Weights of a small transformer language model: local attention windows.
Each number is 500 + 25 x the weight over its row's rms, rounded and kept within 0 to 999. Layers, rows and columns count from 0. Numbers have three digits each. The size before them is the row's rms in percent of the matrix's.

# layer 5 MLP up, 192x64, rms 0.126, rows 126-191, columns 32-63
085:498513449494482522486511571473515490523500516535541525506505442502496504497482511494489437526435
099:501500507534523493515504493499534537515478500555470518506471481471495509493508495546556546522503
105:489520478498521465526497505554511559499514503503508539529498488485564535507460495506501513482484
100:519519492485468520535500465494485527494495485485508449505492504486501508532481457553543540507489
105:518488475520504524497508477526517492539500499509469490507521522509556521529475464508519498518562
096:524529539500455543461513545522494486508528494512499475502498501548520511465529453460558524477482
096:518470467470470498515513488508473507450456542501520514519468502508535502496502497500488485558489
091:516470465488518493497504478480497545467492504514522521503476480470519478515479499462496476484540
086:508499470493494479518505449535519523450505452508474498506552526537486513526499504459514497483529
103:507520469510505461449479509490504455494496513517514467467480501512457506501475514513505517456487
089:496502471521492507430480554518518471468487530465472478507471507501483507521477486480531446438508
102:500503466531526466516488518534515506531466497512460500493503511498499567494525533454506523525500
086:463534534543499493436477497505485540491475508546521478446463487452499502496495509519515473531539
096:517482469497548506528468536469494512517470489508477468507528514486465536490499505523521509521483
089:482501501479517498505496536498484514499526522536533492541524486471497539509513493516534533511463
129:512513471448526508494481519484491475467487481476498471478503492530509492492516514510527492475505
086:508532462508508517470494491509514505463495530515483462542491512491540497501536527503543486521533
097:487551531504490489524522493517498504456498503515532488472558527543492498539494528501506525511494
104:520506454517497513473527525505469517505481503488491486467521463519536501545477473473518511459502
092:500482498529489565526502449475527484555487470534506481500487481551490509487478551526491469501522
100:500525525466515495515496468492514489449537512466556511500461494576503497516487496477474491506521
096:464506474483518565517515504512459495517519518444471493531531482472499473486450472510530468498510
103:493517492473504522489504502488488510487420470546526520514468507464502481510504543489500501529486
091:485535480498502498483459473508456501467512487481502490517467508535513531520482490479520453472473
091:482482497523534546529503478496512465469512484529529438486539526501469458507488508493487523489475
083:481488552477539506509496485520491489534490481520526480505460518443512480538456495488492532484467
094:507494501487465489454489471513474510483503513517504516516489464557494549473512552472466443490511
109:532468457468503479502485466469507522478468523524547484507483495487486539481489479498515544442504
103:491521523499456521464518539530483524490503490494505533508518486486508526480479505534490479511492
095:497511449517504503504473453493473504517509519499525494520528476525541483449489471509464566465485
103:511478468520505480495512451534519510511502451527500533502486468468462522467455504486451491482505
103:478493495487465515521510554470510500456489494475534475510472462498469531471484539486445505546488
105:489491527481524534484495549495515498451469525473479501499538539517503470514483489525473516498476
110:484527517494535493491515492516476499467526438486507518513501511495558552482501490513538453482491
083:504491521536477494519481510523497456530459471499521545493519482498483465522461512495496540502481
090:540510539493516517442501525482469548489480493531425484491518470528492512513522512521496473471479
090:521527498458478496491490547498507485507525485481480529549519481503472467509471495503509516467485
095:503544521533509519488520444534499484490516573468514486542450489544502541499490502535509479512497
104:510527490445508491439510495501523463488464518481498456521475453538496467507506519485482512461492
101:510483443495491513520490499479519474510505490513517510450526552569496461480452488496522501492532
102:505518483517514489506518460491494475458492504521488509471502520493523518571490521459508476525480
094:515534461540490539494514480506512501481505505479517461472476472490509503516446500467468447533525
083:479504508524499471501527472506470517494482494556494514547499450501499472459494485468527524560496
116:505492469499518518477483489464543462501542539467468485481500516526490486497465527505520499501551
098:507472496503525508508504535526459502528474492567456462456539477498500506495487506481472509452507
094:497453468455527458520495476534497533487473486479482493477508514498510510467491506502542496500528
094:522514477507492582469501509487492511516501533518505507505436519502530452486477486481479515492474
117:506502490508504517491512490519518462466463463460486486459496483458492492509553519537501514485454
102:519473471484521481505488510464496529514479454442486527487516518508482510500527480476507500531527
091:511545510479521521500476536509514474435489517448490478502497518520501517496504492510522504524466
098:488570515490499442550505504485482515492506480508480497507505472501524462480497500510509507506502
108:485479475479482487446499532538498503489516480490471503511542512487557472453500557512517483506521
109:529492486514474448501465438471519506494504527514453459458496494528521562494498486468539450527518
089:470507527491470474477527501555477540513500491485465554512488516462499535501480487525511541525441
093:486509463460505514473514485475503504474509474524467492488508512497498514567514537523527507547499
106:547554481497483552488475505490499477498505516524509532513518509518554511505457515480507527547487
098:492520478501482515519513520483502577491488460499509485536485471473532520503490479519452494500462
087:509529469498473519494487494453490546460487496530465489502536529503464534488449500493508535488477
114:499533526480539507510531470529516524472459540478527539532495523547502514489511531509470510455492
095:470475467474427526524504529509479520511501512505488450499517507509493529471447492506508525501490
095:514523469540495468492522466489499558509518490493468556477554473497511464504458492491531497475485
100:477461476527481517504524456524487491493512464505524468514484481502503452487450526535518520520464
094:492513488468520527488485503505504525476523497466504511507530530497488498465532483527536503533442
094:454453462511523499522487472497516498476498530476481492458512511499522510458505529474520524531503
094:510534501520499462490506504543522496481460525511538489562475511506536514519484494525469465510484
089:518488479515499525506514491441529526529511462472542491485511515519508467543475502528544536491490
# layer 5 MLP down (transposed), 192x64, rms 0.121, rows 126-191, columns 32-63
088:474541439460509494465476504523476494555509509495544519526513504519510490491502531511528471536490
094:541487496486473503527497494482468504467508495481498493477481493483497488496463529537531528499482
101:494520534484493485514490484546524466503500487488490490518464572498556466518492472507505460509464
100:474490447497522546512505492497469516536505482474498503461488477481441521515489485526541522537490
099:469490481497511492518530488459526484494515490483498507506518473520467536514459523479483560491477
097:467502524527473497489470527513471484482534481521498491471493447501476490548530494527491545486525
093:499480492509511490509478495487542494510562511548468512462520578471494488540518514520518486459498
096:531532531482492531533491520480526452483505556478534468523477497501505530502485503500468534474483
080:483517495520514469472462440473486492543524457518512512514526488476484464527461482489510506524525
099:483494537480471495536573499548498507504494499529499528486476476453531512508523499455537500530489
090:568506490532471475525478512482509478518533480481514508508464462518477479515472506543511514525480
103:546519519533484507477467494518531518545488520496557484503509440495518521514515523517491535500476
086:498494475488465491535484469494522488517569490493500507508511456521496452497471504544494523491480
100:511504487520519508505491464465517465534469487518461494503507546517497488503486505518546470531487
087:508505503499498530477468525536485489508476508508493542508505525483442509506559489521530443501515
124:566507481527488499503543480505490475521530511527469508518496486458505498535484516494495500524517
090:488499533512511495527449509499494514527494480508535509520469491511509499492505499512507535500541
094:502465469506497505470484514466525500529505442457461549501487500503482456517511522543510504509510
099:492492526493540537513506516503471485486513513487544503519486516535505492526469478520528509488508
088:497551533514489488509428490498532508522520526501513520511466498506526472526506475514514471534520
100:499503468524523494488498530520426493489450493470499468498552503480455507475473533514475519509486
096:501500480476521542534481482521493550512495504496482498514541458473521476481480480490517493495479
099:506474499514467515502525505496515478541526477478521457502470452512514504462506462526497489498532
097:530546508484530452515458485467521512504483537488508501512503567490473481512482486498487518470483
095:501472499481489506490454475494492493446527501548448496480532487504499494521518467463511529479475
085:560494489531500461496496509518521497479491476484523430517462562500467502470516497511498497468503
095:520504519475521501493486500531510480529472534492514500550488562513508513538518481500542472509489
107:509506466545451495508535529480465504510486494500469528503497477505485487530533542523498467480449
103:474481497499514515526480515564508521458508501480460496454526525455506488475509490529493487533467
091:498491497551513524501512470518471468512515511544487455479534469520511474522472482487504527500521
100:511518507474506509496483515497514515438499525524481509473463487524491529534520461492543503444509
094:522472506499538508510512477502508511529517500480493508534513584488515503503514477466544509523488
100:530533475507481489522519491496484511525559528490517509527483501465523459499493511487465496501507
107:469491506455575484504502508503492522485503481511486528533479567471508520483503476533501485490495
083:495481490493488518497533516532486500523505536505488513522488493531563525509511467511520494519482
091:556492509507520494496507504505488505473487481518473453481458515550460513494542455512479513507539
092:499532494516522495507476471484553517464496490480513447479494509493510491490522452514496467503564
091:444500518534466499505486498491497459464484511475513476488521532476509477497492505532502464478504
118:490503494525493494543494487474525471480489508519507505501505536504544507534550533466479505505498
097:491538476495470487512510513558517506487535510527533508493544449464494513486494495507491540486517
103:489470511509500520476486482449497465524470463502469492459476530515486477481512481527458484522448
093:522535505493496478486450528487491498462526478501497519556500488509475503557457507538535528468493
084:429515480480495500460485504530466498530480464481530517517539483492507488497468523500490528530497
111:518493505507468467513507470523519495545471493532568524503487415460503517501508465495494499492534
092:481502519467490487470477522535459546499514499495493552492514492481501455465520484494486524549484
094:492473492483485511435479520520491496504482462513528504497558449469458487486484519513488528484508
093:502521482506500506491446490450537493496477501515535477502494506444518464466506450505512510494500
109:514518525510507459508502464486534485541498448469528510471480447445482502507523511497529520461513
102:439480522487517525551528551528510447484536534491539471495513513475504513499497502473522513495509
105:484509525423484500525490524529477519446502524480493500512518477507502512514507457491511505475520
101:521478463461552483508516536519473497508499491482510521487531511471559494486466534498513503506497
108:481480508442497487460496527503487519484464514501523501537530523477514505506460486540496532523485
104:462501485480505505483507500513519526513507522471484514499492535469500512517458516497506541521499
091:495504509505503498486468471484469517495464448552490500494503465498522489516519510513547490497533
100:468527517453494477513517464532504508477507494536521485508514517467510473541486534516532537483546
104:477477494507524480591491524489520518462511490497514486472516468526436490493501530510495498527497
102:522459555489480488482476482481462461473482509537503517541524538499481505543513519485539479495502
092:492465502517487520525547483514523470514495509485511464472496500512501507499451521475503501494506
111:476481491492521527488501534496539535494526488537504542462506516462524505512489515526502505527461
092:509504459507491527470507464485477473515496493459430539511492520538461517526472486474454502510486
098:497512521518515545471494475489484503524477491505523462518505492472516460502517504525532494510536
103:512505492483519511494482462462488507506516534504497532502509466547450506450513442442502524511488
090:502479490487484506530533459471499507495503499547487487500497490496515525534495455494513514460532
101:515504517458504525494478475478478461549508515555513511462507504496515474482473511531492495562471
094:481499474466518492434449508499454538503507521483504511533492492505490499493502523499467525512565
090:503464515494495497519500512490528494531494499526468446482465502538543499512486504518486505519498
# layer 5 MLP gate, 192x64, rms 0.131, rows 127-191, columns 32-63
105:497510504474495512516521455488472490536511500471515538554517469513537469502470506535497497463471
113:503490499501469534498500493472469541496510492561506517498527474472498508514504502514472496467489
116:487535493496493475515475490531486521453503515499548508493493482521447526538514499525556487484459
104:524489509507514501488503512481433522500543478430514500555531502497530497540476496550513489506476
101:497519529476531465491507505491467524491506520496520504508496443483484473529487496525506508501517
091:490518476496491532467539519527516506487470537499506476521485442530513478446514524527498488544506
088:492490491498476492458480479527483521457512498484507520461492527491494508525499512482511527412472
086:473495561481557496486503499476479478492529470508520477502437521517458498503525509525492478479449
094:493514488432507490456497496515469505499518480484517490490487505497504454491471547513503489526509
104:468471491430503505487471449502474548485491515488546497524529495511507529496527481510512472533513
103:511500527537459485468471527525503483521494482532554504494498462476477468511494513519507557513470
095:547462498458485505504504498524536467491497474466464511496560524505486465484526491516484509464497
095:487514516506498470522508492522495519485516474507480494479525507475496543490470508530472495480512
090:526513502470504494461516494498516575481460491446534548471504463505465463510510508488459500470507
097:493521546436519507493495511470486476526463502501521516513498476527512509502494511525550550471516
091:477504498516505508472501480471498482501483502531479515485501478453455506515477457518438491461504
105:496510505469477473485472511482524517543574494480508504524493502443492532503519485541461474496472
094:502492514441493520494478504486502543480521499522481452475529531508511490520497526519438449499475
097:503529493488455468506471496568477519501517538488521505489505489483501476507463502508488525501508
090:502511481474528460509450535476464552496496465464478505478541510471501455486557465488492517469492
098:519503539481488431484452442482480496506469478540534501521457523528471488529491539486476495518545
093:498487486462508556498475525510470495510541459477519484448526523528508498479468494526468464511510
101:472464500536500524505492504516483512456523542536488498496488520567499541487504533471457507492539
091:512493553523533518463432503462469494463545501577482506492508498502485485516472487467485487482477
090:513510521508509499498457531478537473507547497486496445550499506474473466508482455481549508463500
107:495513521473476477474459463543473515492462512489539518510493514511508549498482497495520465496484
104:511508510459482529473507496536503481494475471514492526505464482504482515466533533539475525512497
101:470474465490502537507493530571448507482500490523505524445503506512519480484463499540483488482485
094:461513488486506528443497506460462524527502511561513548521491463500504506468438477499490503463484
109:514509509460517501473502561502485503474536545509481516520514501546464477519486493514521476534477
089:502495502481494492465507520447490521469479478492571493505508509505525492453511469487476484513495
101:484510549486499519535485489506451531473469486522498491514495527526524548506484515512566488485509
113:459475503526489502503483472519439532496489527523508538477520507507501461475473488513479522476462
084:506448499509498505528500441499477485515497482498487510509462514527460492535485479494518501475535
096:478496529488456507527477489494435513468529522519488515485466468505485518482478510522490499481480
085:504497493485496496474509517522521506535521471489508508500514506478464518534510560541521495492482
102:474533498506497488489485467465493523473509527551465531478484540516467501496541507503460529521465
111:477554529482502484461488546500452521498487507506476512512462513536537502524533507462468532485476
096:484507506505500460491464475476487542489510495500496496461452506536514512467558511486499496452482
108:500530503463485477471497510481511506475475517489508528513467510463477488541500508506516507528460
088:490488559464485459527479507502497486524498483499465519552523516512524517499529523500524572525479
096:495493499508495507508486529476528504505502474510533453467500487467464498514529517543512521445456
098:519508525474468485515494570470468544512539496526462498524530509479552487508490505506484546469469
098:495514511492526490500491505508477530505497495506502550499545473437481487483499477515480535584485
095:493542517536494456516513464496480533497502504477516460556458486485516478493507465477523474540463
101:509499539500463458486508535503480543473484515526502478499483449474464536577503524522474531479496
101:474521478481488513449468455532483519488551480505515517509431526513486489479482535531503484529507
095:517496454487511480476483500490499516464515457480490513489472499538531482536525526544538476495492
088:516496493527482541437504542464504527550500486505529519530488540503468515547496522520474496467494
094:494535513539532512511478488495525511461485515532532513505498478500442512533548482515495540523509
117:476531527495485470517500534516483521557523517519487511517541482482476508507534478516481560436447
090:500493495478455511462490475480509534482467483496492524485496500473506516497474527526508490453507
098:524494496493498504520463448470484497532427466511549458492503537514477508501517518498496521471505
094:538469482525504530459495447507500507497465499520516487469519502566455491520519510555493537493488
103:475499501477503460483465478506493501454508471482473489502508518511531499474548511512509445463517
096:507509521521498453504487508499557538512494489478532523479515520480498482522540533492532511424490
103:447536478492529478450501428458508519501506486506512502503532501524471517510516522559523521495490
101:496517531518489496477502470477479469496520498516468510528474510510542486422520487495505502519512
099:515512477472470524483487542487483494503482492429456475485501501541448511503467504535499531472527
101:500535500459518467470476493494489476470469466509509503564495478544473501478526487550518458514482
109:524504505493479501460491474452484506492493504488492490533513459503467489526482530506487484484506
095:461522562443512455492475498481519505493476470560519518515517464480528512509518506526519499516513
117:496518519511481484473495511489522535509500460503481480530531504479487527542557486510475505445481
091:462451565494497505532491498477514496545561511496497491468504492484517486497524502507534527530521
086:479487513525494519471522532501460485507511466565517493504486495495498500534472458514510508507466